config.toml
hidden_size = 192
num_key_value_heads = 2
intermediate_size = 768
norm = "layernorm"
norm_eps = 1e-05
attn_scale = 0.125
bias = "all"
parallel_block = true
init = "normal"
schedule = "wsd"
decay_shape = "linear"
final_lr_fraction = 0.0
Each number is 128 + 24 x the weight over its row's rms, rounded and kept within 0 to 255. Layers, rows and columns count from 0. Numbers have three digits each. The size before them is the row's rms in percent of the matrix's.

# v: layer 6 attention value, 128x192, rms 0.0874, rows 64-127, columns 0-95
# o: layer 6 attention output (transposed), 128x192, rms 0.72, rows 64-127, columns 0-95
# up: layer 6 MLP up, 768x192, rms 0.227, rows 0-4, columns 0-95
# down: layer 6 MLP down (transposed), 768x192, rms 0.109, rows 0-4, columns 0-95
v64 099:124116103143167104165162102112115095176136142155096081120128135097111146112176092124117150100126139104151112108155094136130150108133074160076166094122128159160121138156139134111118123067134119106109161091112099097138139144102076098140110141129114122167171088132123089096120140131140132116
o64 096:169129113090128110120088167114096167124102123101110156132142143138145152149079166116132130148123149158113120166102134162097110146083121130128137095151113123098135115113149150137084200155136118145110121136121150137109081113140187080133116158141181172115111134122156165149143152114125115140
v65 091:108146110131125164116147106106139145153143114131137148085113116097127139117138114150096081192138152085119079106171176131104154106126118122126101095137145101118142052118155145086133115121102127163097105134115136143153124117162141157112102142098115126146104080111120145084132150157113108149
o65 093:087172124149121119139135120178150155172073154148116147150137085122120094123124164103143167153124154163159123164118101090132134125108101126093127165139113146112111135124093163118161102110111154118147114133169105144098134107119122105125151152112136165101131107187146108115161086118124133082
v66 103:090116169123112149105155125147111126124163109115119135127171140112120110113144118102188093144145131105150144136133133183188163135116136126105142131109157121147122147109091133116148134131168123126142105150157114127120105105100137146050128142122130124107125126083120144101134148155157123114
o66 102:131127124136144120093113130126123143173105148154129131111093110117103139145109120111123118083182132179120114101115130074131129087109090111178143160126161128160081117149143149108124105132141121115143134142157118107186125120100120093126145109132134141087131142141136116165140107165105116160
v67 093:113118138145156132129109111076107054161132125127167112180172135124148131116133133100107117128093141131105149114097096134161091168123118124156179114133149108128142137088074118136152114130143137121116101123098171167120123114146123100155075144151098133146089098139083124160139180123120098140
o67 090:133163143171145079171097139123112172115136159130130134085102156134138132136129124153121153137118124144106130140142146163089122157139165177085102098152135104133115137096158132143109084139137114157160136179158115101114141055094137184092169109070147113133115122114141165095143128104142170095
v68 093:122167143126136111075093119154116143115146125115144153126167159112115153144092148143129076094146126097085107159100109148141141120123125149104142171100092155140121153092171147159125129110117123077131125099128114134101120107136142121133121124152133133128156119096137111122128122097141176178
o68 093:147098133131155140153180136105106134123107095095102136148108115123095159152148109096154125118162110154129123111126098088100130178109101115187120137159134114164093082121155099161138136172103132130105088136118095120168159100120122134126130168131094122113141132136149114136107108125126136129
v69 102:112145138153118147104156121166131063134139154119139130165123148116119170163110126107186107136134122147104141180115173180149119130148149155157176126153094124116151094173114140122139150122132113132143130156108112129118112108114099099092111091099139091146154113116106081138089126153101138134
o69 107:197113141162114112101085109121155176117120137134120120117126164114146117108138119108110123127141139136164131105145074106122162148106135125103113086092120121166132161150147160146132139129153115133099135131141161116109178152106108108179098157154123115096121149131151151119132131128165092156
v70 103:132056109157125152171131150137113091131124121113113123130139119165159146131132115134125132115149141100125130123084137138135118124142156134115152130099138153136119140083139115094180167139071122118075127147096113133142110119105129163104163099145137120147104083120170172126137101143140149130
o70 099:145158118090137120073101090141157159138071108128116138164110110095108136143103122133162127165111133152108116155156123117128159134149117127124162088147113111155166135141150158141068127120122117152171107183172149116155138149086124129142077135136161133121145151151085097132110130122153142149
v71 096:107139134081148149140164148147152133135128131112090141170151132140102127128057102144172070129103156175126101132124107136169161107111097111127144103132142165102141143106154106103143095105149129108110109125140153116174138090108113176142110127130138144119168151092111111097098127127094118122
o71 101:148146107139117129119138093139128126138153119109175125114066133114164122188110102097095128096133101129102098131117155155108149088145129138154128171137093129170116109123124143128150148137116097077129166108133122177097082163095146133130151141112139121119106174167130159138173187126157104113
v72 104:130115157118115148124126155138136155069118051156090147139151100138091113131148194151164143117129134151141099118137142150116128102113152095099140147110131139102103159129095132118139100124133136124105179129099135112101144167153148134126134139125094113131126104129135142121129108136132128098
o72 108:135120123091128134137099109110164100150139160130136097139151148136149166146119115127092113114110120132139155114098119145117158120069100165148162110119118129152147148148109112132136161118147115124160116102115132147137149174136091123102151141133167114124121143147136131129070123093134118112
v73 098:147090154121143114143101114113092087145135088130138120114102151142147116124152133111100133136120142142135135120132119102144170099115150129146168174103105138113132163127136096134208137125146107110110136158133130144088156125127119100143065138140088117152124115115117157157147094117162148162
o73 099:138092118145200113140175160163167119123111156120130150113138113108131119135124129102105125098109100082091093093150094148112055150107106118095145110144098079138108123136146104143106142151128143141121137092125122122127136155113163149081145133105158118099103147124120123138133147109123103123
v74 090:094123110127163123150088144137137164116133084106160156102156110135130126164116141126120133110095175206166090136161151114151178152167162092130105152147115147148143126122145095126103133120099134118128153098176118155154136150115138164133114127133122118134132094093125124115084110147135078134
o74 094:125139125111102098086160152150101105163116150082132087117117098105124104109108115140112157129138122153124144112145123152120086104156135150139127123133172124157159112145124093149141125111145148134139119085115121106120082099160103123124134156104143133129171126130144120150163128140094140127
v75 100:108156098171140095093104146122143144104128113136149102141120144157120132123101116157152177156102142086154120137124124113094175107130111158152109118093109088127163105144148167103175142107108113132152171148082138161126135158136136112118111139083131129117122133124058125105122140142126132128
o75 095:111093130101119158184127127141128138171136158128115171116118143090117119192123146127100149096128145141115100141094095165124115124139154105088170122131139121140113133123134076118148083090111135119111115082149093106116109144061128095135136137148098115141116128157137084151142143119093115147
v76 101:090128153119101108147140163129123134118107105183118138140118138116111113127127113116175110113109138128148181152135152150128150133118131114123131157140128146113163126119138090155118118138146137104158121126108137156131153161140120098127102089150121109110090105178127104086124082131091134156
o76 097:135108118149132116126102138150170080123108135108087139139095144157145184151126113110090143117114091131152091137130140123102086108160120134116158104126147132159108121149169133066143196095119153118090177114149159114134151111124131101113138146093149119128162119105126159128144185116149150099
v77 100:114053134117119161106129144152136125118140166135129126147140138110177073106090062145100172165102132159116148139131101069107147132141101095120146136123104126108143107101136152125156100117107092129105124119118174167174121096093152100121131113119170095122089126147161136140130129103098121109
o77 101:103162153119150099105163101126122135154153043120116130092085103167149138130139128100124114115151144103094105125134144134144126103145140141105130100134120156110169173139125111119132132116129180113102121110090093141118131134117118142151142107122156167167189157097093126126108173113116129126
v78 097:199087130148132138123124131124099138140140125137104146149075132122144126102146116144118126089152139160138124114128186091149105103144097134099127132137131149148139115159114133153102110109145141150136142140130121156134123117169142124082096090145112138109113158101125106118127113172180140119
o78 099:070120116117124146104116117125172098128154122131159125095197101129129079100135143155151106163101158110126112106087115146157122125111155153116152133119133129127126111104117155105146118118124142117080172071154172125105093153105125137118133168099146138132147160160121149161109088108134136141
v79 087:118134123084147152141140110140097156136105152118128097139151138153115113207161121143141129140133137094137140150144172150124106142067160117125098147125127112121126092119140141124119120133090135069126131062101146132132125123126132161138152123108143156131102123178142103114128148102138128140
o79 094:106118107163147103125110126131116108150139127170158141076148157146098177120082090151115149174113143166119124129132113163133135129128117143120122119098125157147127174129109084091130117095109110186156123150127132123121154129171098160122090081111133146116113121155094105152131143115134181124
v80 105:137128083115088131160154124115122139099104147118089165134097126168085148105173095136132143158118090169169163128095134153116092136131123143126127133135104137108124128126173145109105150128148106093136076143115142125120150122114133087124149115096122095158101137127128108118110105091126123121
o80 109:126129161143173086131099154152090130133131091133129126124113107132109096099134170074102120138106133083153101133148118103136103112112114120141126146113158139103129140144126150120144126153105137127113149054145142110136112129121104129119089128129158133118100125140104117117111117160103122115
v81 093:115126105180157101149117130152142172138144171090168100162145126166187090142101151105128134108140133123143149140185130119116148147123129164114083104139109098142115151112137116083100122115096156120135121158102134172152147120156122107123130139114099142148104132131140162157148116156123093095
o81 087:118184156127138160100119118109106099124060101178129105144103118107125114131127131138128156133124125171126126148084124104165104139116123107134148155140124137147174137115132149137151138122107129140135134119144094100104120106124141124125133150131161120119105139096130111101151151145158164173
v82 097:151099094083153128132149070168119131148175115153101134092152080119101116141147114102109140115145127126124111099132158111100151134122191158113141087114152136103136129145143106147154151148178134088123144118117084182105125134118149130126138123094131135150128118095124131117157128117141169133
o82 099:112134141145100105095109178058133111129139132169143136136065155112094140134083153145127120132116136098097131114118092109134110121142138133112092156134126163115112124097090106128101120170131079157126139159140134103142123143139151157111119137148171165119119140100172089145118110133103133132
v83 093:111144171142140120132142115170094122132121130158126143107117165114144134117120094112138129138102113115117108116152112110110155115147114135136134123133176149182180168093118103134096116178139105149082152110142134153148133108093106146111138139096166100114135100114121157140151084142169147122
o83 097:142107088135166138103120075122135167130136161124111126148107087131107094102109142151097097120120161092144107158159153136126128129141125103155136145120043146135139141124185123135129150128106137106147132118109081135147147127117074071125122154054124159147132139123163122119119184124111175164
v84 090:130143149126075104116117109150099097143129112126144100171186126114152125131109130125118142092103113136150103156142133088118124181112157147086124108158114099125119131094170102109101107148111093096104135102173136117143092132154123156131120150077150164139100148147079115142159164149104128138
o84 095:110134155095152101130154098119129089143108117123164153121131117118095161162135156133116120108132128122150173151140165134120156139159128152124141136140143132107151145134077141149167127103149112118157134179091084119128129100166120141090135169128101102099129113104197160150155100133141118156
v85 092:092127124111167149099123121111115149095162139097135129143116102134124145144171110136140147108116196126158133166142172114086120146112118142158080165126124104112163121138137130120194183125141135139137100124119145130134144129162092175100172139137122134106154184096108124113093083128181108115
o85 096:134117096158114084132132103132120142137057090168093150126169137156079107076094167135087108104167153116114127138119121141158127124156123127112145130130109106169089146128129087159106139101122129149127152125157151150111127126155123112153119134110116106141132066172123129108134141118108148095
v86 106:124132153083102125150127127121113138133139165139128144164128161103128155122167104170117107147078056099146127109119117105185117142116118131085134077099115123131102138103143143152166128111117110168119131158115116128095090131124101147139109168116107119152085134116147167144086140120100133121
o86 100:149102059148158127111106135076100166152098105115138118141152120147147188114087116074136108130134114134109104132159117129134149101124161152104122146120135102161168133145136132131086151121129161099098108091202114132126163123123163092127145114110192185098167102144114136150160126140124130136
v87 091:096161143136120126109116179124142098091121150136119112107140154132122129173127094125110108132180133141101095106120151104142165141101152125101115109113166145118129103149149139111100096140122137139132176129125145099127126154145147112124093139131116131109161103159133115155144105104176176138
o87 092:118107129135120177131137084115145167116117114138113127155090124112136110114166144144141126161111132105110137114105091126150156152133116129144167153143102166170116184171131131147121112165141150179122149115113110118149125145117131131105120144119124132148146174105143121130120135125074095141
v88 098:144079108105128142102113161148119114134125107184104150164166128130101085160125148098101134114136100120090116133111136164138120149130106156147125120165146121113128106139162137159136132142108133156115124101142149114129164132106147148146131146120145152145160141099144153107158092127124105085
o88 092:146151147109114118122129094133144149110123151081121145102100140114149111126124124124187102136127126116104146185164132099175156160127099150130121139105120112150115156170083114126115136113124093115125152141115114203169093116100089089121099137133152105149160096134135121102142146139140162134
v89 097:155092150192082121147113187162167114103112134093068162154147168158116137144078124123109107126143131087125124126141122108077091086133145143151126117132144132156150129137143113116120110139165133090131132136137154122114118104128099131154160117101163128137107140130123104163158103143145139135
o89 093:129106140079155174103129085151114102122111082123123134126113081064101131153147142111184133142150120096169184167088121168092162119125097128160123107134112106081123124119116118174150132137086141140140167125101136130165153148147111137102114106128077137150118132088144135124135141128118133126
v90 105:140143173137086160154146141100155113141108110100109195147082128120062139114115142164084169123079150167171105109093101110130129145091132121157124094147155124156136110131141112148126152150124119169113137112183075112123116121143122142115135143140127168119115170157149079106146138133113114138
o90 102:143162127102151072107138113151125177140148131150119104151114112109125118119119141108124090184135141090131163129119142151116131072120136116107108139149109147142125153137115107124160114108157136094108120108101173142140117154136086123121152160140122123105062132094132146123090116145174112123
v91 117:155067135117093116089127166131150153139099160135128130126129140106093129118115127136133117188112144132119164126140139123149140156088097122109133089105148150100072156097126160082126138103126149130119108117135132121153144123157144151121125111133118138172137118111122145132119144180112154134
o91 105:111153128180133154153135125110097134154117116112119158137121143135140128146102106123112093097143160140082095106104084090113139106168116127170119140106102118151211118155148131109111134154114105107130147145122149133119124156101113116146151153127153144121133148116103125097161103109107136118
v92 096:134126110196133177055140131119108122125122117116100120105147130158081114165120146112137146132110164157141163156096134103142081110134120098123142131131160134130140114155143119177124086127085117082160107121151129104204163120141106162141112124114124144124159102136144108138100145155152088123
o92 089:131087113097068121139161116165128115136126119148151136164150137093126141135082083162120155131124132086152126097099111143146115101092182127139138165160149122109122099117126160092131121110140092130194121150082143167117084125123113103155118118149120121136116123103120125120134109106149149128
v93 096:130097145104083106101117130134083103130163120142136139123103132130109098135125106133118133134111110126146102109114103136153118116124116192080125148101117104135117116128162129179116153125138124101156098155098138135129124119117135123142127095126097139093164142150194105106149163075122115091
o93 096:117118140117149102146101131131114125170141126145081147119158118110139165155157151118111138140184143108161143148143150126139129111107150105128102093107162156144137199137101179044123106168114127098144153143155124142127105156181168124140132131129121139126109111143088124124121115148139171129
v94 096:122074091134115111080101111131168115122160137099124127109106120113084118119124149131118162132179127153118121095138115137080123163137145106157071097146138145127106118131172150132150143113117117085090087117138194100173088116160143120101113133131128126134141113162147157130147195114136116155
o94 096:134146175129147108107138151158118156155114135123133111123108148143148132132090141148085112101138177133110116080101125130147090086108118169078112139113145150086117130140127134122116132164134098141158144105116125164148154123162100121119052129163104149157128116109100125113116091140088137099
v95 097:115155100107139142166120070154110127152164143156143101110132111135174100087107160100117113159137147155139111108110141164097093106122095126107102146155087108119121110123124131126134138160138139091098130113121116128156167110154155129142150094092148102134107095161100136088118126135159135134
o95 096:078146153129110097120115137091167121082125142179090133134135134154105137119165122134175141128132104164125088104096126104152120177080102114129152129105110126120142139109106098098154165107129125123135160179159116105109113120120091120152117151165122121103140162100125107160137121140120124101
v96 093:148097101116123078096128163098141124115099102097144125202162084129090107154122102136115130135117144142157103145104162095143124134133156114125159130153121117097111173106152137130136160140119118107134134103108104127100119104124108109128128083146161157108122099127117146101148137159185140100
o96 098:120098176162100124132132097178106155141106172141091144116125138141177130148118146125105106097138147158121103148136115155125122132128080143134153158121151166123142135110158129123112093120115121125150104149122105131076168134149124165126106160131131126137125132145122117127120129113156080173
v97 093:156131109136101135133106159089127127110178176103114147076140144132146137130104130090142182122124162141146127099100105146135098120145139123129069137099106116126066124141133120117143128136088072168150120120128138126131133092091164129145138128113105193138112150138107113135127113114127130128
o97 094:092159118112105119101133118168103142117109107130148119161169110110090126136141097140109110096121145112154105108110150168164133122110128118130142127120137092132181085116139105141135077152127144123104151105151153116157125142104106146077117100113084120141142140143163168156109161168139132151
v98 098:161177164119106176142118129129156159150115131148130111125133159111119152105106110115108148150107096101134116094169143058145117085151156146133147148109111096140115129156123174173139139082113091128165118122122159149125094086110140116109104110101147072149118123141119167116116094123102116160
o98 096:116136132121112138071110154175088152142160095139109136126118114162142123138132125162179126137133180137169115133120131126084154145098131112139118154164128137099106138123125080117106094107131098145105095137118125140105157166139089108167164158129127132097129140120120070125115160110121117130
v99 092:142164099128121126101108163140094115113193136109107112110131146098150147160102142164149121127141112157144097163094139091147132134112119145120154125137131126129136144114104178111152134137187123090166167128145108114163143121123133149096108138108116106094091140147130070106135168131165097129
o99 091:141101092084144116130134089081132151144118120138141147138090150147083144107147165073136103115155133110146117074133122140104102136088119142116134132145159137131129093140153044123142094136121139140108146125144141128132119090084118137132182116165109166147150184117133153129138117133116136160
v100 097:126100149096132165156159173108163104113129077135120136107104128124117159177089141109144144132115105153144117104117129168121134132128131113151125121114146109137148113080123104116108101153141144129180109118071123134132107110158123128139105148070146127116142145130124151163082134119135077101
o100 095:163103087149122098124140098150050140116103162115136105149132099130106149136113091141139141130167116137113120154127117097106109137122142177105138107111124124098150152142164162127126121131083141126123118163198124149134140151124122127082164135151166100147102111107112141114194161119143174135
v101 100:145130138110112105130142155151143094149198159119136129136088143164136125093122169101091156143136130152134154119184110134130154149144151128144121130130116090162091096131136125123089090092106123132133100185115137134133124120160082136154118151093152145171131123118097137093182118099183119103
o101 101:143147091164155122079123116132153148117110112094109133143167147112096077117171111125124144108112130129135145125108120105162076113120107150111168093124095143094165132133129096157148104147172111138169162104134158173097099154161137135092107141123145115105121106101128090107149119146139126152
v102 098:104122120116138084130076141116156112151138150140082104073118152144158148096139144115127088123139090127123100116162122165170148115128153109140115122106136116095087133163133188126110125089141142129110186159130148109107135121172078148107132140135138126134150146118108169203137127137097152135
o102 098:145142110106144165117118098133123150061130169139165148167116103128136149160157094133118156112124131145128088136087133102113101146150135136174147126156150136163152111128158071145109133151135065157101142073069148137123087124102113133130145161170110142106143129135120130098100127109126139104
v103 108:174150088128114136143097104108102124122139070131117172096091149150128151149117144133124115130105069090106118119168118135160144177135080123128144141127150136129116110174133131097143166148098144140141079131149146101102109136124159135135109125136137081073122097102160115164112104148122100112
o103 105:107091176133117131124157137141157172142193192124129098140156122146100123112157125113139097125118137150093131181098127134114136111114142121159077109091141133154146041147128136138133102107129116105123118122130118170119137184165134087142129109144145157153129147133099140107136109094128132128
v104 104:105138136098134137099139138096133090120100116112128150135160125127114103120117124148084094125133150185085122102138125128163099104131074164133095146100108130115153135104113148170172153139123079132098114133109167101107106105124133085126110140122132124110171109157130128099136177131093080142
o104 098:131158174135158076136131135166138139111107114127100110106102090118141126103132169098153139111147078168157108115134180061138162127095134131109115141148098120153141147115113119117111163125126156128203143101167131171141152127102144162149135165111049116176119144093132117115120112127128150091
v105 100:160090138098113160131160151143111099190158114139111126153108112100126117072095140143139129130118105176120161096137114169127132117146105155178107123123094129141157136143080144138158182107117114096115131120122124101157141124115110116125099156127117152139107120121131097080119128149117136110
o105 097:093189079162079106094105092168127162130134124179105141120139154147127116139104142115124143113141139128142101110128141085113114145111125134101100151127123142109088126108121140152122092146146188149127124133144131136138106109132138102165124134120127134104122160127113164161146137118155106130
v106 098:088128117137121108183141110099109105166145125149116157141124142130147096195105121116143152161151093131105110097178159123177143101137131128064122133120141154109135149133126106146115123167112122170144147140109136132113101116123123151128111084126144086194168158121133133164118081159095130135
o106 094:196132143118174122137131140116113151104104111108165121120136119098125117099131135161094163136131126126134138164117129094109127122109138124159113179112082119126111132124092147102076165135153081115096101092102099087147166159161149103124132133123100188092147118151160127114178202109141157137
v107 098:144128137139141111128155125140162132136115115120143128127087151183110121113131104141132102124139142125149147127150136142125129094137144128152146146108126147123139068151132114174142151119155132044097125125126120138151147139149155100092134161153158099100105155158126152108134133160107133095
o107 092:150123115140123148117094094136133105112119142142110123132123126137097157114136190145157131088170121171077125132124144134135119147113127104112079120090145124131095160117146157147084132184108118138115113119118139168078099168101125110099104100131117089126164147076126095110102137124156135139
v108 102:136111174096174136137131151139138134098114140113096120086128102169104121158142086134132110128156156166142091113130146155119131139143144134140094105099116117095173138111171152163127131111139145111096141132135117106103130135123102148064140129127071140127144074159144108141110135094120092101
o108 099:094155088155113130161153127163157117128111101125159117091142123073160165114161156113127120122077124110141156099131110108111126136131140132104158138149177163150116176143103072156124135161097124143156091121106133142097135113168141115169054139141142111141184147141143122170111138116139136108
v109 088:086110131099117160104103106120130156172133082078111130146136078114095118103151132097138123091107128130107114165111115191207132170109103139171091080118156156113143160173120105105097148137159140174138136133103119159114115099109162107137124143137156123126127108117097114171111134141143138112
o109 092:182165151150132124137105159146139143105162162124134096084126148132098170131084095118134106124126142102129101140146144105136130098139159156126135093155102150161111108044125102118095102096120128134101130107128124125135129139145091101117153149108157107122126138104144152124128108135118151151
v110 097:129145104155156153099088117121127176112137128109162154117145118093129128100167108154124146147164124154096118106153140130133110130132122098129114106171130140144115129151164106133138149091101144107123157112124107102142110136094116132108122109136131172111105159123118124131168134088165137073
o110 094:116150135113128104155121113135122092166128124139090097096108129139132161122107105114144123108121139117126101186115110177089100140124101123106125126121112112096145131103064097125084153129147139094152121129123159135118097129146158155126151134131127106149158131122143156130104093156101067186
v111 101:109121126141110133181159135104100155143138106116122092160134111153119111163122087170146113159159093131124091121105131110155151154121165131150133153154108083084170108171156139126157135122113137141171155122096126137127110154117184123125136120139123111137110157143136119097164103163156096089
o111 104:124166119098126097143104129100166134154102115138117157113168116130136169116130159086134121129080158133112135119133153161122125143161146074097122177141138149144120153083104107107141164127113104116097118131137127145130142098131082101132122134141130137142146092128088103133100163115105168153
v112 093:079096102159164104179096135095165175130158078124158147109162131100098125131172108136182121128141109134095150089119122150124111124120142146134106162124133108153162118120118142119137148131206134128129132135102127124155149150128142156153126149158150085133139101114121147129153149137078107082
o112 096:107128120148113136121123106135115121151133159108145157131102163131124122121137150128081149112101147153136073124135119123137120114138093143163126101136126109124110122125171110148096153109099114178126141108161099129100129133174134130113171091126127163142161088105153145134152103093095156118
v113 094:083090152121115124135151112149158157119131120119089086105120152169135158136121113148142138124152125125140126141161115135119107110090127156104087136097186137130176121106074063161166151116090125118119154101141088113101134167094095115094122127145071130149133152111155174088166141134147117099
o113 102:137148101124166087105110131137139135122116104185116118158106123102145150153108141091107144160121154158097117137138139134139128154157107106173149147138099107137072113128124153123115091127136121130145128145127109105078117139127155122120146143156172146139062136152172095143115136098123130140
v114 099:117136110148095137071113081103095159145163125129145142136104140185125137143153110107167124092139104091147128121116124124125118158152136140107132097161143177110124138121141079112093132159147069070136152091155104150126106146102124108138115104102120110120137115119114136094139145091112144136
o114 102:135120149132144096185135116140170115173097139116133116121130096100139100104103149180078135110115117140106124109131119083093078104132138153169094144084136058106108147139108149159155107118106134153141121152123160104141149113146165126113164146111110139147132118086110117130123104129156118162
v115 100:118108130134115121145124133141114143105158130131100159122138102099154155141126169163107121091148096080123115127126099089121146055158116118113149163106140123148150162081136119122124118179146154115108127148168134094138147108145130107127192145135127089145135166126127142119148111144135125199
o115 102:118135107145158119110134128144121132149183132156113095119110145133106104161127077131118089144079120124111127100131175120141159167083123111157100112134111101099160102131106130099110138103115136115151120149097137142152141139137140164160151113131108167154102098127140132097120119136128139143
v116 088:134161122143132132109133136088108138156097101145078158151158136140135098123151166122115117117158172132108128148146159140131158123138153143137142125109147112139144134139091152093107089105120104114108156103113160126136128087154100137100114120130130117082098110163135167140101175092114082113
o116 096:127100115103121094114146082146126116078089148117153081121134117125174138145099152139113117138066077133126124143125144095140100122099166119144119088123106122121129152141141143143111111130107183133133108184108130124127173114080128129120127161118113114164172141156121086181130100136104133140
v117 101:159176089121145097170143120166114189084096144128139149148088167148135130150128133127112133175134085121092148154109144135119163198104173132121117097161152077173103138130134155151090089119154116108114119147147125122107125177113131070084120142151124122111102123105124135126141102148127135088
o117 098:107078144113138163107134115091104101186135148140109116107147098118142110093097128121127138135142142132165134105115097073112130133202110153149119118096147135075137163136120128143119126107140121112105117103110134178147155128112151136184124143094146090131125094154122118113095171158137166149
v118 092:155106122131109136082161130089080190157150144135143107108140146125126106113148108143130104099143170134153123149131089107115098153114149113128135127129102116103131147151095117104107115068197087113142130120131123126149181128145080142111123140161172195105147154133105161147125126138140146093
o118 091:109130111091145095168113104132128079146117136122125158094148134152141108138112117126140131141137148126133128134115149143103080125137136124100141146144175102159116114086117167145115114155099164115105159124080126104087090139174141109187146118125158076134105119098169131160114127117141119155
v119 100:126112135123076135125113140104170109105107128104110133122112171134157160150114149114183131133134114095147172113197155167096152106123107076110130116157146131122124093127103125135128120133110140124115146136129103149116187115151088124150143104133143120126102134110150154161154090110134141132
o119 099:140090106162155095137131126143076118116127085121131133132113121144143102107107130132100128109146141183144120123107122132132107115154138150116150140093131152105114123164105106152120130119150130127165142149096128096090121148131137112056159165131158153144127107127107127090147144109128098105
v120 101:144162151096093119130167113157131143161137111106104075120146179135109148135112142137107152149125136162135145124182133106127137109155148134133136111120147154116145121141082124059170156141141146127163128095141143118092141145074120105145104128092160134120152126101118131103113113135158149090
o120 099:131113127079140115075122138142165140096129128160116175159150093098118166147110120084156142127107125114105151165133117150117137110143131125147116143159111124095129167123167100176169099108095116105104166133132162125149104114142142121134140140115136109106111154112136084118143132131092092091
v121 101:129121123134131151114125107127179137169091121139111165133147121164146116107138097118059101172153170143126132101123162160114130137113141112136178145153114117133123091116155121100119131149117093121150126168154113143094109133150080094209124135089102118138085169085110104120167108123143109108
o121 097:100146142136107184126135103102077097125137122118138094105126140124120142127115150123171118151149114087140103115115140126137111163128103125145148119131139162134133140096120116170143142134152155095139140130134143097150109145112139166067122103152130167113139118187113086129121120156105113099
v122 101:147092105166165117072124128130111125106121120150141151148134132149087150125153113155108137100133124119151132099135157163106115137193136122128096149110084157155137132096116130123116131140139127098138141118119155134148079152125133195134118146113082168126145153131097106091070142127167130114
o122 102:125159147123166118127099090141114122143118155137139130128167166097141137111097118123089168169138087130079158159165103141137139109083138176069140124127163097106087144153126128127105129140098109082132129125152140093157137114112120140126135151127081083113152132108078112160113074160121117121
v123 103:093092120159163086140156139116108128152111154151137118137169135176113143161147117119174142150141111165108142139154123104128144099106125105176104144160144126117107129152138191167105139111154128114106134092122115136107123164136143139124135131148129124130153158148108075139161145105092134133
o123 096:137166147131166166145114154137140147108132121135144159121077140105144123134142157137095167101125170125112109103111102140100111146128162117120103117164087126163151163104117143160155147107119120164139116108121130137110160144188098130111161109143155096119124112121151152131075141160107155105
v124 088:147143076123135099094109114128150118100099151137145166117118148146131137145139117132112085145106134109168124157122148103159100127132161121146154127094119151116087085157115102103162104091094112119139148121148132178105192101134150131096105109149148111160098153150098133119152157137128106130
o124 088:144112122089133130118138140131099102136145139117118102134118126092172100125133103138149146113143124140114122109162134176090144115135160120095105110097185079140158106118148114127119089149132093113112186122161130118126110128090129143095114132096118131105144107134130109130117133159151152145
v125 094:106127095169135102136144112117132072160139128099095133095108111125164116117100107131105111110136123115115132128133094138148126137144111145139107134174121171135110104123133132122171120134121151126152166102096152152118118120157148152105121087158130159147078124185137095091129119151151122146
o125 095:105175159132126124110150137188158147097116107130146140159153147133131080125160146125136111139125157148136130133111130093080102122145156134142137103088107081122136166120104131122116155116132140092129153125147141091131126151099118142155150168101067110139207125097119164170102097108085114097
v126 103:128094130097119138128092110097144108107101130153139128184126151114099149130085106112130110135128156070120109109110143155119116151142117120146128120083083093090174128110133132122155159144169150101108138127126173168104139144135094128146115150153106091124150141105117152129140096141133088122
o126 096:133156147155119153136116139127106110158170134088114145065160108129126137157124132120110123159149104150140141156147097139155153120132133106095118143093140180122070113192150148083115109110093137142154094146124125090126116122101121124111129124098149148140122082136147132156134191131090114154
v127 100:102100095167154159138107095175120126138142096079098090111159118122118139145090126100144158147144131105122134142142137086121152119150121123164138054180144135132105150119073065086101148137184093148115131141142102141138148077081091145127131164123126109142142128144147107100182159092155121123
o127 091:159118111093085149133140154132199127147122101138112122096104148122118097125135140150101158132148138157144129154118124137162122152123104131126167130120074108114189125135111153155124076150091066111127147119147159152109101116128137147125184110107110147110151120121125126166143087152097132163
up0 108:135092095133132140150112116115139154177108128117139169134097103111124090141133095121131134119095152138139124162120153094142088151129092143165137162119116106098140130163140122137129123165099100102158108079086124100129139124118141100104120149149134168146144116180109094085102172113129149135
down0 110:123073131143142168107096149095118107086126140132157124157108144164112128148093088113123112146145154152115151140082144155123132127151131121132123119131127078092135152133134120115084136076156124137081111107118129112162148150106125139093107122138148124093153082169140107109169128117078100134
up1 100:108096122105169125120098136101081081119155143142129141124161149112100074175118141130140129123149105146170147072129140146163109139108142094086144133139107122039122144137121155134112105138133083139106104152151186097085132138125096109148148105166143120119137127154137103130164138094127119121
down1 101:114102103118084121152115083136156110151130135115131180092126060125149121129172174156141123099165139157138103117119181117097115089103158103154122094144103138137101173149119150158114122133125118140087095094162146164111136099129150119163161158149099112092124162126106113143150138146132136121
up2 099:097139144151171098106125120124094128136150113105166132116136130102164102143078121111123198121078136114178112148171168126129117083128118112136105169150081153159139074099124125097104131154128141109109099174137127183124120127149133126111114144124134126137115105094115189090112163148156133134
down2 098:094154147104172135148137123115137148099131143118124090155116121091119158122128134138140161135160168184128135138162102164143106160074125140126104118106116125095130116107107105100147102113137110131127105119138140105073136101130147130146140099113130152181135156145110131090160112159144154114
up3 097:127101106139141177172167177115148125085147154131157147139088171139167088134110145106157152147124118102119140112111135115130096146175067147137126130070158096130111156158174115160173106130085108154168139089135110118103112091147157128149104107149111148143154120101141149105109131131099122072
down3 100:173109109164141119094142118146158143122139109116089146125132136137124117118084107119195124125160140166130147144149135131142093114099127154121087093128128165117120142151106080131080171142088146120126145098147115138109126110096115113122147129154142154143119143125148088111112144112186087108
up4 101:155111088114120136113167119155111123115160100124145156099163133133129138189125111140090121147152115142163133133137130116154126180086145141118158092145110096172125122146113123093151132141106157107109117164146132104136120099134144117139111107117129101134126123158117095158110154101099129107
down4 109:112114106133155154084103118110120117124130100108143148135107106116114109145184137161131130120125143170143138101183115114114136127130120097113132138125122163115111083096149144072146086126131121161161134091130089161109107141089138116132140144127093147132114149091107135155146107151108078128